From a checkpoint of a small transformer trained on Wikipedia: untied embeddings.
Each number is 500 + 40 x the weight over its row's rms, rounded and kept within 0 to 999. Layers, rows and columns count from 0. Numbers have three digits each. The size before them is the row's rms in percent of the matrix's.

# v: layer 8 attention value, 192x192, rms 0.134, rows 59-95, columns 96-191
# o: layer 8 attention output (transposed), 192x192, rms 0.112, rows 59-95, columns 96-191
# q: layer 8 attention query, 192x192, rms 0.0805, rows 64-95, columns 96-191
# k: layer 8 attention key, 192x192, rms 0.0871, rows 64-95, columns 96-191
v59 106:555508529494537524464450511484551482514502515515601508513457524503533504482465471519520490523522540521488535538445474491518440443523484465414568467448475572532556494472531510497503435463500502501527491452484469502495489558488573526511556557500464570479474472464432510519471523446520525492
o59 103:560427443508435491532486498437461503422469501519504511451585489545456557468564464541464487560513520559489511521528529572549536485514458445470500488525487452469534534562487543514546547536534507379491486602504480485473451491495522463451447447431490513509522470502429480526519449517520504477
v60 113:446480406481507510436555519503552527478469544487494462520508438414457473472545514480523478505475470455542515532488523492518473528484499403465516527551529523456514522508509506461500487465498472425476486504449429474421478509516544541453391517495429521492535529423526502547466475585445522465
o60 102:545518552546478464528483522521484478503513500518434429461470530429552439548535420473511453535475504549469487561576480461431470532528533546516490529464450474482517472487549488471512565414465582516502511489549516552562516513488491529568525479523490529478472491404472533365462475515509513546
v61 111:469494469523589536510514518560536533471508546533467501425572511408505544558467528501487533468479427468526493493486456519531518536554541533470575535481448394454468481497486520469486473550480485506439482480524566499496503463520475473567424412456455438439546549557477539514583590409494511512
o61 109:544408445465511482524504460469503530474513488432487516502502472440551496405499489494514499501461614563514495448573446499466491481546450488474429507508516572597444532458532427456496520495473495556492513467572485513531437448586561517515485521565525551516524485440456502555487492531486469533
v62 111:435484559483490570432470501525435637526487474561466503562479524493526478526517485565419544487456546456465414419502577548567585468494555437532423479526465474504506510528451583571481523447537495554504490468502517489533559576520544494566482546456464499474488510427462460512524521536469511507
o62 108:479455542468454557507472511502490447558471404463526548482532488483503508505509528444482411532538415594576457524534513500470479525506505529505549557461522546505544508498541416492437481525468565548430516537470495531523475483475434466436482491514465503541461503467530570538603543473477536542
v63 110:568472501537496520461485445509544441480502602444543531472495423451508522485518499478435474461453458416540496488516488578560491546500523459546522466558480432513494482451480476475493501459493460544465517529554453543517499442581427513534506493437502450504520452475568567474570529586489517540
o63 108:518494484458539504455448446491498507494437537560492540526577590529530491478500530505521422546452567561422511520432482462566470500581558542489550534479493494519507489469475467472621441436481559489545515464443592481499472486529562476517457507491441589559518526508478528525488510488503496517
q64 067:505525542534509459524555533530496446487481410519478478574523487427532492545475471497449529514526448542554528519522504548563429502466495570491543565530508553503587409492557517504491534560521448596444441512491520508501458463501438530478475515488539516445453465508446534554461428528468498485
k64 059:494453520550515438577481522530531509508541437536468533485482511551461523462485533465490475472520416496526469491485575519497492505558542506466523496487446481541453479441548544565435518549486435519466508501457487500490438444535550500523475486512567438481497518455502447568570508370526474550
q65 065:506525495474507562498447435446543543486507621463467524471510477544463494487532506521575445486426478481454497506467505491463559512537502465529504496519501453455468568482480464473559434485486514404532554460520534485514586539467557514541567521549454492525536487446536478441573540488529534480
k65 060:517587417480547531449486453425484418462461584483558486503469483514515492474527468513532498509474590475475480434501443437525534535423389524506481486458514469474518556596519461466532481457542555488569500510534519493442491510496455520504491474497465541483443491575489522484510487554458488528
q66 058:416456581492519524456538562472476524576568421556522527573460432503513515529522490422463532479570476555503518524510521504497492446538523530528476574536554513518546442525519502516440569480530550507462523505492512524530492518443426456472427518449568476492476566427545505514464515481552493488
k66 055:517532491433416475495513509578478521477503500559482426491528531493458467513482529517445480497542415497439488516514543582519512502577501510479532504499457494506454527499480554525579512530412498578529547474454490524479560513512489454529520484480516499576508514469519504532491484427489549459
q67 053:517536445498517475497466466488510562518513480497494532595525527449492495498536464475555487544523499508558566498436598477530528468451545476536493489529506484522590516495413493507503507535523483536485483509489445608435485573482517507442486452588532478505446467483495447527509496480513422555
k67 056:554522474511523519534471433501542512497505575487470476543513514491505526454554460540527531496470543494591575490502597509422492456447491521525468483456533510509525522446525452479531479477468467449439600474494531429471466516482482541487503553511418507410449458471455555520441559528478496491
q68 067:486548481528486485520507486532601530445492468485458454506570571484469495543465520487477561453536438449535491472519505468543537497512523454494576419444442524465572550530445542517573442493486476482453443548423418448471567445485411562544523472539501442451455439502487451439496437542536526489
k68 077:541505496539556589499510425446459550559456518520445623430548534499488531501478456542499474547519534490571478488532540492534515463499446483519442590510520555557501488467520439550488523525492556528527519547555529553543441461434487473501516465546500550497522496516525460501529493434524454470
q69 068:502555520501501556522414545557484468485468511475495515480408461465515535491456433553479498496457490527433517451478446497446546613554461475551498526482486495463491511460530513462505486525484515438460503560508489570495567465486567530487514523504470473520522542397526530452507563464521447551
k69 076:492477501480534527547533426558546466500459494509485505460581482484536421498526482454505513497506580559450510505553563509514487393411554485429486366507464491503495479525482476492472467517467477498535513509468508488481485452458493559484457445536487513483475398567397513496498519486538484495
q70 088:520462519497439517506496495551547534441523471528468472386480467457405457523489538500507439386519516520526454450507508491541490498446489489433542479485498444564473527511494451489507452484548464519495489503525503454544450510415511416484493480528478433533551520512500442408569465522454523523
k70 077:470577521466508446488460477521515481560488564496502473466579565493532477485545443518492484439508578490561455476499473488439568505421424459558458495471552498453573477496489475517481512517476475574488504465538562491452485451486449481403469527493511533525521478515434483547488513479510501477
q71 104:534544453583524510462470478516478497476538468458478560494554555529460526455489518531454568511477413461564459493465519511545438551471472504542495491487502475508536531491466534491483498567512498551490478595421470488485446439520446534562542482513485485471507509528445475544475449433487464466
k71 087:518511424535506535524470475498452439526450529473526534508492506440559519496507540521541544447476528425597477490518548579479546468439530482484467457453520552489512485484522499541518548564400527478575512494513476453445458493478509567546500483558555518457479445531437480566446510499537485471
q72 090:430497513506592497499478456489507504502519469537491506489424475473539528479525469449485518496485535546386543544486458473433519535579471436518514569522469419509621505481489477466493462486494483449533589471458516486484548502469522499495497557500496546526438513466494579477575588527543482584
k72 098:520488475525472453499448470507470479460537471522467508561392507559457548483491466462500500510465425488432480523445438471528533563601506555493455495474496476493557467486463576489432492578495522489498513512444493582494553580551482385542502516570533455512538551476485536522524478520463526526
q73 097:452477519477547515520506468530434425531504461463460515505492486491430466552505521472509478539510459505505541476531559483479488493425573496485481505481470472528609470576475521588464500496464424474482501457499501492543510532446408537474416533506521466517455482559476526467473477520445545532
k73 095:523572514520465501524524514522506535423516466496469433516458433435466418579533466497422483476520491482420504546444489469496500540471511508484515513497462515488578518419463509563525535487551504562412494494598538574452531518533532466474471542515493477484436561473506527443520494503521469532
q74 115:551516497519492562552522557492505491411463462451495440430481429476443509527508447519521507476420448450509499526559481480433510525437481479498484467544517512527511497495525431554520505460486556430481477600569523568567501544453533523453467478508474516532513503501509483486525531491460518465
k74 110:530461496493515472530514526523539493478445549515522516474529557496494444524505464464487555537468494492512486546548476494522501470387504457517446513504428450499501487570537435560504489485450472520543494510551590467488442532469489489474500568535522561466497461489472514539472538460503517441
q75 098:439475520531512478494499516509518524478496530588461512491524487542499534543530563507519508457552462500589470543465532533482518464505511496556491497448457513533516449580514490481429500498543477548429468527433522444520461472508486460461497476518538533499476363483489488484490551556513510509
k75 095:566521496462441488465558537501546437465536515564515515525460454589473455458563496473464495445515408459461437489509525531489494496491500565425441425430429513464556484553481555564507516531523447523456522472489512494478508505495512444443501517472522476579501521446475473443545421572517518531
q76 117:498499532474487507499525442497461426519457491461463569573500517437500479565544500493537577509457581556475447542522514522435503525467514497486467549485553530438565483500504527530477535507457461541483507509410517543499470427431470536502471487436450503540490494527446501569537479466499511492
k76 109:483524510510490450459502509513436465482510458460559474537511503456450539485513547535492528479469585545478550476464518518485465503538523544424480457517551487429519435399477516527498495495484515484419486486460585553486466478533475500471525534442498509496533523501446494415548475464490523560
q77 098:515504438459382507549509469514545477483556574489520517544508509508526497519501520440483464498554499472516470527453465568553521449490476507563543489500531490469466469479549446522422469453469506547467575483467447430501454490494486449586528559499577546558495535504511508494387551492497493524
k77 099:490475515532531537529498501456545514500500520481511514502590534517544528447453441487475497442562530465544400467565471503550536517505502524473515434513380488486532486446473546517504442492534411466487489467500376461409466487469522475495520466526503506476547462555520512447479510475509535539
q78 103:515536519469513497466466508447487582429491502516581557484450412476491503508503459536463543436487451598504505454507522434488556496500492484493471468533529592417503532534446539496550495477435459424481473567547483528502617519468489518469536494500508451492546501440493457464535484501556582427
k78 106:460518477495532493549537501539447435501503523525531584488484471477548513555545494496459524518484463460590502494581484482463488481468457442529507499511519535497518541496500586496470509522510482482489529471499471416464570540464504502542523492538507529461469504531468524502428503516491542536
q79 113:458555452443490465533477512539560533487435487499509460536500518455542496587520507500478483442528509545534522472486507497473502532550505483487506466509506554564500426459466528463579566458504576517553536525536449569518534537553541584498485502483503458546429535496455452461533515505562476523
k79 117:474544520423543538515478551484565461500493577496530431486532553444511489556520467535475471497555477593422536467510474510468492487546488444502573536495503490459531451525511500486517521433462502524479479503534512456467488518598495577510446543461558518498445495468449449452535530549556488502
q80 066:517492521477559494514492492422493482539497498479509526486466535511501504474482493465498455465539570512508507536504442498493506589526443554523566487507532470497488517530551469433550529480491483441518509486518533517518566568532487473527535549466494505540486593420480468509514589555515521584
k80 053:457482505468455543536616538556509544573498441542525462480483458479424539566455567550451527506534441488427482519544530527483485448541544449458475497493472484460472456419533581460457488508578567571532437497474484508471453485503471501554522434579532491490588435541488540506486419476504526439
q81 067:517576540476446472494487473570502578477507461486446518527564461408513501503533509505451518504480416498512483485483537529531464427454576521440510491521464507510537447425484488582446555528541511531427516536480451493549459448483469491482457494558512538485527449528504499528437420490524445432
k81 052:533476513548557490520444493487490507557553487560497516471475486585494465441468502473607501522503507498534468449503521528509506501509481495432517491514532546541485495604527517503494548525462453512472534524527497626409425473552543504493519498435489513594487473470492465598517564480472450509
q82 076:480517530451545489478495531471482466439464528493555500439455464548495518457495443510541483465480542517403499493465473503457521544574424455519458507509535544492440570525505510427531457511472478419522505504558504530537567587479553529505541474486505503539502568404500479480493524513543557580
k82 056:461498546493443495454522503536475485461507547488536485542530488444448443568469525509460464477495578502487530534485465430480549542503478473569506508458501455457553477463522475466497442465465509473472565483552560438467564493446430500507516551545494478429422511519512546446509540524457501476
q83 084:500496496537491439495519478516528520515528414466456488546562497433492465506495531492464545474529439535544518485503547529573416461498543568460599479498485524587545502535504547478434481516479549526456480542486414456501431474484443497519493452526548478481488454502506501511470416502444453436
k83 065:422456539521514475497520495472513551516522470509499535504494458504470549558506537516526461468518463466530461497518561530457537453570458508528535558531494485511523453453507537575464500472545496541424457488504479505522531500467527453495445563472481545469558499411563503535513461486560512485
q84 086:534502442522543513518459466524533534521535466503466507562534562449521511543492589564430553497494431445510462476534518506534462516412537492501508442474460538530571476489540496578493514532563487505490496566471526456416496429525464557459526516560506521476500485567548499507522497472476438434
k84 059:499466423484514469475474491479503481506492490507520505492501467482547580369482508521488535525497460514518498507493530560491497464493575506396497476511518565426513578521483507483479473557491467544553534455431435525469450499496473510598526502418495514580544522512406560545488481441428518526
q85 092:539528420552461479514449454488506502495529489458510484506559527510496518472499508541503576528508443440577464460468537523510469508439503536469474490453554499438440518510435530537494550571492478541466427544498469504481486500556510500504510445547490515504506479557420407527518448445473486515
k85 065:567532451591574545526508432489451513557419459472467550540509508509452497441492431521500536512481459471606483488513599541469511493484522505542489442493544497505581525514527512504576507485472518509435506509523462490488425481492555582555503571526493519475509521515451515543475483530502461504
q86 082:526453412498485592546447473514529451423500508474517523495467516482559496512510516566492471491519483521464515491509451473477454571550421467545470510492543504478437482434527514552530438505524479424586506590523496508488543464490545482425476535541441478525478619491493468449518533560486475468
k86 082:504479484515520385439473537537498474494542530538453508464486500502467530501507528516541561547398575559482469496535555504481520493406514499388487496475482458463540522572491536466453464501458460543517547539500492540500504461519504484550430431461466505578540453558408520456474484467506481552
q87 078:462498534482550494516564522480482511534514461493498435509506487476575452533518537455531466509534463453547502476539500483545481435448518526463522453528460535561508492551577493481510514454472515474440508461598541443419466495534478554486459529518496499432477449554542476436505456548510531435
k87 107:504485567583554540518483504541457505451506522445518508500479487500484533509446469477545494395426503470479506508441490492534482558541477563521489411480474473511501507516468605507561467485474554474560479478514519409529568559424533456455508543615450486443564542479551545506477489554434507538
q88 097:536483565488592506451531528505532495519498511518526545434495524496529496518516496436561485513533485558540504442431479481494505487503458433517582525580491469524473494470570466463514527473506514459534501500548480494495448460503501520470461582468485541486432476441566515473498513506557477449
k88 089:536506483495540532495521441546490494525452534485516511490580478495510447489438473491445524447587490510523498449509546544430476394490488466497515497546508544503511429510568485542524516521476564525448514468462521494543390455445495601524507540474545556462465452564476489555558496458472505529
q89 089:497522567543534533507508475498407485440510462438489555422521469541471537499480486486485461488492467508518453469484537454534503493403473542601536447507572522498549550590531469476484472566453574492466484532460487517533484468503461455516436473490520527478600500477506534474436489437440544510
k89 097:459497548464582497546498482485430479488532420428534493472502490510476537466463500478502515433416496505425540554557504525515541470474497491520540439458494490486544569531468491591491432466498518579428465548434517503488514435474459465542518513512499452544573503498514503460532447475415562543
q90 095:518492546578415495562480456447459486436515487524495435454412447443438530546493533495495501466503522572477570428443486495499538539515472426495555572471460452518446539503448479397503490471467491500484510509471510538528589484446532557494477437486416453466452484477507504457562494523433528519
k90 101:550493561597486497500490530500454472499466524501517444440545553475493589492530521506504508555444486502513502484488472534503515562423436434507529535488534481484447553494522504469509530496463462466591454560460433478491524556455497561467465478459413524530455476466478538525459570473481546509
q91 092:548457516469549522543505542486478486485595464466550435438551479439499446490492539610404467505472495548565520493480504488490480498463549488521525477502494576454462471530459497409563525545521485467471494507509500443470553490487514527537511528534467438489551435466512524470551522494455562458
k91 099:554530445414503513491435455517482491535499463464510481535461499468525495480535473577547430569477521539481551537500537494486513473531549470513541524471549514508516502496482505492485458520542524480533490526526489539461558511551542415535543486487453464537564495455500470531470521414507533475
q92 104:520548432535422440520447443570445448506509451484453465532483549517503482495534490465488539535471533466506505522486469413517488581502532517473436523443447531570550520524468466507510560483549519500566538533528557570533517551425524509446534563500518454457498530493502427490495523599525506511
k92 109:541557505532507501465468522508561460525528429464455479525499470532445536464520451488498580565517562530477506470425480473517532581537531520474453463487458482561547508479508509471500534503554608513505477606436541632527484519502481545442583543445517410453422533449483512530569466519500478557
q93 110:483520450517395496484483494488460493468452481464525498497472506477517523532482484563538541438563546526456553535441523531467581468494511460447524463499521500505492464430485499548455539522431517526503481426483487607497423494488553518515528482531510497564477520495485491551566527477491476561
k93 102:565499537526512449535453520450519498432450561483543515496563581410537506539522434523541580454511519535466547500561500514411500514523442433496502484514492579456547492490540467489532518497432494428551528453469575525511414497453552556522503497531506569429445474538505492534501505526470538538
q94 100:474492465490483557404537514497463467488556494450514453482507477508471540521565490442523570535450520529441479519385477547442555549485441490528504542561516477502486431546592432530469532458483553495456499601528530527554445452481508547517426499499537508541516520477541519570523516485504516519
k94 098:506528525571458486443508563454484448497569472515543456469495508465394490522490532502473525555430474508429449497453561525571611627447524532506523509473518456511509518479564454510538505481536526494447471588556455586459444495467510545582458462424550487511484530462490471455572481488467489514
q95 098:539508550471503548484471522495507486400431450481512525479488532525478485500463503468597432460450504532465411515461550484488554546419513522540511424500521494566394514560468522494495529542464544480546495461585479537479440534451458510474546461570519478515478489478518483510453560514529463486
k95 100:498490493470516509498456497530514502457466542416479515494440475574455472556516482597492450570505480527487466511408565546547509546483518515508497556484512537526468497477487536435514508519452520558415552493576506554561547490453478486456522496477462420507505584434511501493510490436474479489
v64 085:443482562513499550462481505430481542500483525501552438539499498511470435484531510523501619465508469513550475455540429532449519491526497435490509601543503558485471460523468512469477525546481508517508560481540463544501620537426465449466391525457476548459435503509496505508476461561509441494
o64 089:481546458540499519459484460445433497510561446532519470456431530512523499494564492498531506453474503466471484527493460561461504548507461442473471602430568540594423459472534527579539512530478550512487499428520522524572508551450491422510492444508531521483481554440546506545485473484505535554
v65 089:491486527518514477518502501560500503508469470437513462535557575434545563446592459510476444540493501431528493554461530463495492421464591567499486445526428494517476441509487540387526423449499488531460379483519566493476511449495464518496516462485500459525525502490531497499558558510550435472
o65 088:508493497456488382512535493502499435514429511363552503437492483491473497462603548515523463496500568513500529518490471492511446468500506573469500462483516455464579507496490564475502503490530486485504484508485592495469429461447574407519496452496559498578511438517477543545486538466523473505
v66 090:500521478521546520451528569499514453492483535462528508456456486535486560471538526521509482440523514541474509551494486503488457490453485498564512512524503570480442478560514430497534483541431574498445566424507442560491497504541542501584512518492496535455495502561442477528484498462536504581
o66 091:476491545506449489451528435435483482491503494472488496540483474565549495428505559582462422529555484516420497515437555578474438463484440425492558497484532542428515462503495532432588502563522564467498513478462424541531489507555506453545560454532424502466504534537461471476412461553460510481
v67 097:492574481578503521451482494482554560476536511520537498466498506483505516510519463500541486469536582568455497521450504538449490533466500546553558448467523590474500503473512487478509434596481482502514528522497530516423498526399572484419422468525496566442438432443495502497507515514473462501
o67 102:475486550588539486505481472500491451489511467535465551489499500492531503525542482476488462500547507440484456498555548524437445582457511441496520448504494534555475512505503534452492437578438492345573498532526514445434571480456564497506414449480489519501449505548517510467530475519526501501
v68 089:542503552490439501541540478512499519517505471538488538492511519465506525576506531500481535473472528515471455489447553464601541556549456542570510426475474523556525596486452478466503514513496580521540477453439478538512512481566489530520486551469484464535511478533547492521552486469515513475
o68 086:516456480452505553545552525497491496512528416437513492548540471493468500570474539548490428575447530544460463484574510476595544485521481520508491483490501487497548593479495484450450512498450517488484557492433485520523495438529495513500455490525483487507434519488585533590514556466537526475
v69 098:578480439519561490514490463522563543520518405508534531454504578477489587548412466500480507518502518495437427445529543526520505484495484439470494544515455520511504547438514482523523531527545521550492558483544475418482437544563551548545523510450503532507528527483495582596518575381504524490
o69 096:483508444527461516545478497530488570502495520501530484561534562534534513481465461525486477520471534463476438471484528529523551470542440534551489527542548535471489627456450464515543544575486589466453487475533417426468477475596512560490469441433564462509555494519500453528471510472458498517
v70 088:471481534549499512542445503588504506458493519540459580509513524477442552487456571558482499447542472535455534550454570579414438474457495545521488476528476485476551490449462565537591454543428515465467540520517498537478483575485483513488539464524513489520467465569463469550541550503480482545
o70 094:478504477544576474461462484488572495480463427482464571507505461464507560463542458540540492522482487499474534523525574575495474498458484427483510548576497516543532494514564566485522510522403524580429564469507542466554539442547439490485447458478433515496475485502477508478513537508489548454
v71 096:532516526570537390528505436541465542555498502474515509483485456511501470444482410507536435550488525440540497528514484537461505469414505523398479455495525493459558481481450534543564504500512414515537472553527537463455481508493429547481518469542580485471455514498465478503546521488399543457
o71 094:532495458547514468501474489546523535517468529523476523483521471522509503527466459473486447576433528488482499498462496522512464498474463468456480493582502521521480417463470506484528492473522442443541477445483580472510426552535442427400485607449537481555579515559504561524579512441375474483
v72 094:466504581429466475555457464506446518509473485508431583508500536471414542502580482563548424469523554527500478505434524559494514501505515523550446490471524521574521504552577505483476508502497466504458469509349505459515483498509474472456645452492480497524484485600560499455448521459577531483
o72 093:531528455454533494494477503520516479492450492455537537470564459496488512584557515525470492494494490501492501429550511550462453493482463554516484569516565473506583526498511538471561461542498500535459493446483534367463500565507485459473588573494406513539529476545489489455432500483536484527
v73 099:563528427457482561525528522562503424507532499506514550466451472465482524513521553492457478514501459497460488511510489475504474521481462507548506425480570490551497560474457501443433473546502497511500505537542529584543457536560485537536510466485470457445537540606561566518431486519555522421
o73 096:527549510450533490521599514425531500506499514500498488559419490484512382562511518552435434526465539495566568482480494500467543459533500474494497489491544568503566629546522516486497419504453488530561573432567507492519500514529489490505496428516527539518444534589539526482475421532508459484
v74 083:589464516542430520529458491519462534508542519500496544547506415527520400459465482448513493512510518463528514505518485493449503428481489525529434467482553538496479491477541578476550515571556527450570446516639539519546512511464516463392502530476555452518500498449430508511484470518434513473
o74 081:478535542548529494500482501523425564483533474543455507498507453505500479537483507434491486370491539580562565472515548483462533484497411465485495494541504462430433521487449576510467461515532503492475524547535551563521563495495466498458510561478555480533453491500464483505525468427538574482
v75 098:595447466551542628472516538450544472497511544476556470456458509525502472506471486436474496523508522478543526546563481494437495556504443508502499531539396478516554547443376468498512502533481461558480530526433533545541475485543500516475445523510515524502511522425520507505532493540444465463
o75 099:586432458513530568525495467465511539485536508535519507515455551502536464498437484478484477561488465462476543502568504510511559440563494462497483518520422466486447454532480481459537403509462467499568552551515473520385536507513520521494533432494467535459484442515470540538550484506424560502
v76 094:488492467473455481384463537488519513484496516501488519536441549468459546493535544547438512454505464499499507517484487535575516555498484447444495516515437505500552554523526481479527524497516429534427556440464531465574523572466471534478517442418522514608486423469497420557437512486509525512
o76 089:469512466470487494486464503498455519510480491523511517576499545514543631497539492513444534505513456536406561546467495527489451483546473474455462553426464532493584526509483441547484466542559491449508522480539433468460545543494481476443517498525470587545504496493425447469473500511489462576
v77 095:483526549504500445546624491459535532456450565465470459449531523520499469542520537524435482512463500538534404468534528417452492493508468565539477530513495465540465398569454435467593512495479515501515432507444462557484547456499469496554525518569434450535532467461484451489535493509503490474
o77 105:469481531504545550447499471469507486471511523375473555506485560484543478562464508500539588517442440518488467515484499438469386459534466575536464454506502514509425501498513593512492476458439552534499488546462547559504490466483544501539506543569537498528532437435496470513500460470551527410
v78 093:448502523517488495512536499496565443451489472481453523441519499562463512465501496495505494547575466474491499541569496451476489540445511516510491484538532550475508372566474491535518454484515590499501477498464445493432529504524512517464444510585492528473512484409475446528502477486508473525
o78 094:357529530532555450541504522492519491573567482493468533461462535479479460543510421427460541507576375503465493544545483492534476534477531560499478461522494481541484418492474530547513523432437509476432510480452448521527491538535441525556476487538507535452464474497516468487521449561507474477
v79 093:504461500449498545386477542484411477536472495470531536489514430485522462568460520416448601519552546463510510510513492445497562527494441560534489490548477480545472527478449557460458468442499438544429546483524569539501441447522451548504509480502530473451540566518544508514524538520507519490
o79 092:544536486465514553449527494530457516549474514446490397536545574506510444507496524517472504510547495407550535521524470482522538475517537568575503469500539460529474502534504509521444519473532485445447497468488458483378499488492537515525517503539478588460579475554577538487537512446473490476
v80 083:457465481497493491569493519529521501469494483469626556533539504440515518499527481509574517479482478580519530540515545452434493479534540468562488495527554533500467548520499540555405548569517505465526490544525531487463435483572483467471469476508443414427452512525508484472523490409545594527
o80 080:426430499525389483486479488523544511479493469540517518546498489546484523507452547530521500431517573520520449503524482522493454501487530544571453549463514541459447494477509565507453457578499446545566506541523468486515471508503508452522494511506488468510487469561541552441478491406527514487
v81 093:504463486519565479516533460541509480561491498458438498480497504533524501418475523563518457491432462523546561503567540559527530503458532456438412571530444444476501475496483495423498438425524527488487490440553442420551479513471542487495467558475521483462493525509434489547535491514455470526
o81 089:499572547554532466498501491561538455590548547520490463565561502507460458439430515503488494552461459517444464495517516461425540496491491553496542517434395512511569491504551543530573511491489564511567438502522504522486438509472509519439521497511500546522447520485512505480566565490453532559
v82 088:523452399431533535483473510503459500534541532508544452554512494468517516444535488513519476486484447539500492390520514519478449522503521565422544426503503516485473517606484515491494572491547570484497506507487462518466497452456545505421425601459430545495496471418495519491465471519544428498
o82 084:500556464478446496483499577472526455583524450555463482540435432532518497526474479543538471443500451471505447497503540473547520565484506587499604501517497516504414495583537519476488522497548511523517422554538489481501594457429535477472468447501484459498497504420488455458401525459470440482
v83 084:409510567492440450495507503472531494453534506520395415519471501586518425499524445527509514533528524531463498507500489496544448513473616456465426522497500566479490521475482495491443473432454546472461538469543484508466509505504445561539500475478474515506459515494486428504430496526489468501
o83 081:461557532526496424449503521527483477474530429488473512492476573535484507520523524488477544578538510422410493509515455422516466489444526440478456489459443515460523520507501523546462593475563516552458529424519484518449509558553450494542507508470511497475506478573468517513487488525492580520
v84 089:464542482482551510464515538491460526534502536479483526558554506474406467444376559448483493506452473503465548486552524475511510539541507493521503417493520498574489478546498461497529561529459538486480515470509518517502491530512549481459472499511540536483551586552432487563508446527570431429
o84 090:442515452522520466462551548503485539453468456497522501487521480460393487483375494500473477438464464518463493520506515545438527550553555514506489537532453510465446524485518463500496475491444552478530508456544532529435508530545555490532497442511508576523518546431408519495483534471521474466
v85 097:465461470494454466455438454489496490453520427500505553428484492510452537569525583468421536538478490516482516436488510485494479540532554474497447512455504482484494567511475504437503414532515479489447535528552503508476495456474497505411478524482482575520531469442455523442400511443568457496
o85 091:469597485527429506443523472492493555537545472503481453590516461483470493531529501452479590524473520489452504511477513549528498559537490503509498501549528491522506596447548457572501517514534507530532497497542537492413515465439479509540473518531485509537451468547405489498481530489532472506
v86 092:455495508460501551436550517475450481526504466455483483521525452501535403491511512511465476464447533505471472521504586515524527497473472520515495486468483493479414528605535540515520489516500490488506407463477529611462505451504442440460448496540543507435514536462536485519512480592479497492
o86 084:480490599505425534436446517463511448530491465489461517511578493483483392514523492491521550452464515543479443551534528479446579431521479546546554507435508519382484495544521550467536531511507400485475468513506466557515480484469482420494458528523513478443509441484515492471552484599512504536
v87 089:435432570500511485515496537490491557501481608492449477516523511475498466428531537547531495480534510472518569524510433500451504519445486502439474514568480480489506444587501522497608511523504441454469465488509533509511539515502485453474482439560518451577524557485439432524459511583588480466
o87 084:460509527450513483488446482488538481575492631514466559537520511535549498397545533464462580498501417508557477500534506561439462520500550520492483539569484478502455402506535588514444480562462452512449513399483461553533470570562444474472486523514554484531442468536405472491445502505512522471
v88 087:541454494502536522487503463412511468533508563502468526472485466534480469494493498467482515465481496526495479570510557490502562507504561550513506585509481495576576451503456493514488537454444560519502564526417465527537557491502523521520463408517526558464484461444469503486528502545516551547
o88 087:482493545509513533534483435463534524523574500558520546470504506560542485465550469508472533447455519437498471530562552512507477477495455477488527524422476469429533450508524473536536459465447554498480504473441492474463564428452464515575559493500494573434501424467502539546502433453474519545
v89 092:525567546546460607547491460536463482493503525532525538587481444555543450530510504489542524481509541553499559547508498475457513480529540487519475605512449485536556505456447548511494442515479484538491470543510515525470511559485532484463597463542527467521474438435466509473477474502540477520
o89 090:468496499494518527543474518462444547464520482533461498539471448504480517443504530444569517579527511498527593502499469468442524435501510400469530480501556473481503448517432506630508449516506534531494473502466553511459582489481563497511491480496477442469436476538506500483478502481575485471
v90 092:546481521487580603479428489489474497510463483496530494530521486496481490548468474475578587510484509427512502395505447559496461481570486460517459517573502514515481551439566497486508630443497462482523553448504497444567465514488519517477593547455486491566480468492489484488487455550538469506
o90 088:520507461468478554529461440460484497507475484481522428575578472545523532486460459512473514464528524440548518433510511467565529498569504434490493564491533496529502532524511477519480569502517451509455553481523511507479508573521519422520598527519482515466537468467508421457489492481511477559
v91 093:517495579476530504520539536573519437501546460556556410467593455548507437487526449526522529537501460523479487497480452549520489505449538473456485513516513492476428520478493534457502494510497545510417553521514476507388488435457535508530517562498543526444471543543546435467462526526451505521
o91 094:407488567525512512504452526536471444523478464440510431476482489465479516513539541548552541572501592503467561463445473569462579515484480498521528542497563508514502455470571462447472493477507525462495478524482490569550474474551473608518579484463511511439646563484531544472487452530511528537
v92 095:485555504464465423508516482572562438466523397445486504577530452476537572413551469557542474469421464474497468521418543578561440483385465428493509462437527527558476514465546456486558541535461471451559473474443568469522407525480546501527501453497556460506499486561535512476489615434517477502
o92 095:457619508572511360494456510517565493482496438464561473554528488463529556524464467513495535449434518524435568509441525523534488488496523447515508449475576527467534485491471483414503460517518473479516471464537495475545416523489475563479493516480543420412505473567442517460488490462506546459
v93 087:514440497523483553513514520511499532500496551510534511531478438519491480480447504464538506582459451555497552496572482414523520488536430469484445498498524472561488519567485513526451523548510503498565519532586501528525469444533489493507593516514539457450557514500449523508540470470425435454
o93 084:484491529446451511524566516484505526474497449478523466493498527540514418605541597548468553469479414545539506502490514483467532448470526472513541480512522506485493496554515459580399479485543570521539485618546516554469554520543466489470442563456540559518556464508455439509521526506418523486
v94 087:563519456514516411496464516541514463464445489529491480542434450514558556510456523473598462516461515549519501416489501424479454544484541471462541465487567542527464559462510521560465456512488552561508543479503484527444500525473559503523550524404476506478543482542463518524477507541560544483
o94 079:439500486517510506521538445486437474538482491500499496569518455489557471507458514511527476483528490505539450460475534519527478555476516562466490469522495509467621510443513551567510442501523445500505572510486498546510543480514587554489556490474439512524509528514473502553478497439470489491
v95 091:516490510462498535519565548514454527507501433469502498496526462464557421460581472474542507520495490498523419465456494503520509484446461561496486421564530479467492504463488513441494545511506503508469491474478507638482441398590523473464463487522487482442484488423558490495471534514405502513
o95 087:565516497515551496474435548594472428565516512521462527514502506545535471525488565493453564484505532544584494465452465486522453422480515487507465461470577501478461516553506550398530490503432492489524515466526524583464440466541502468539514571503507432515481531448625506550553472513479518502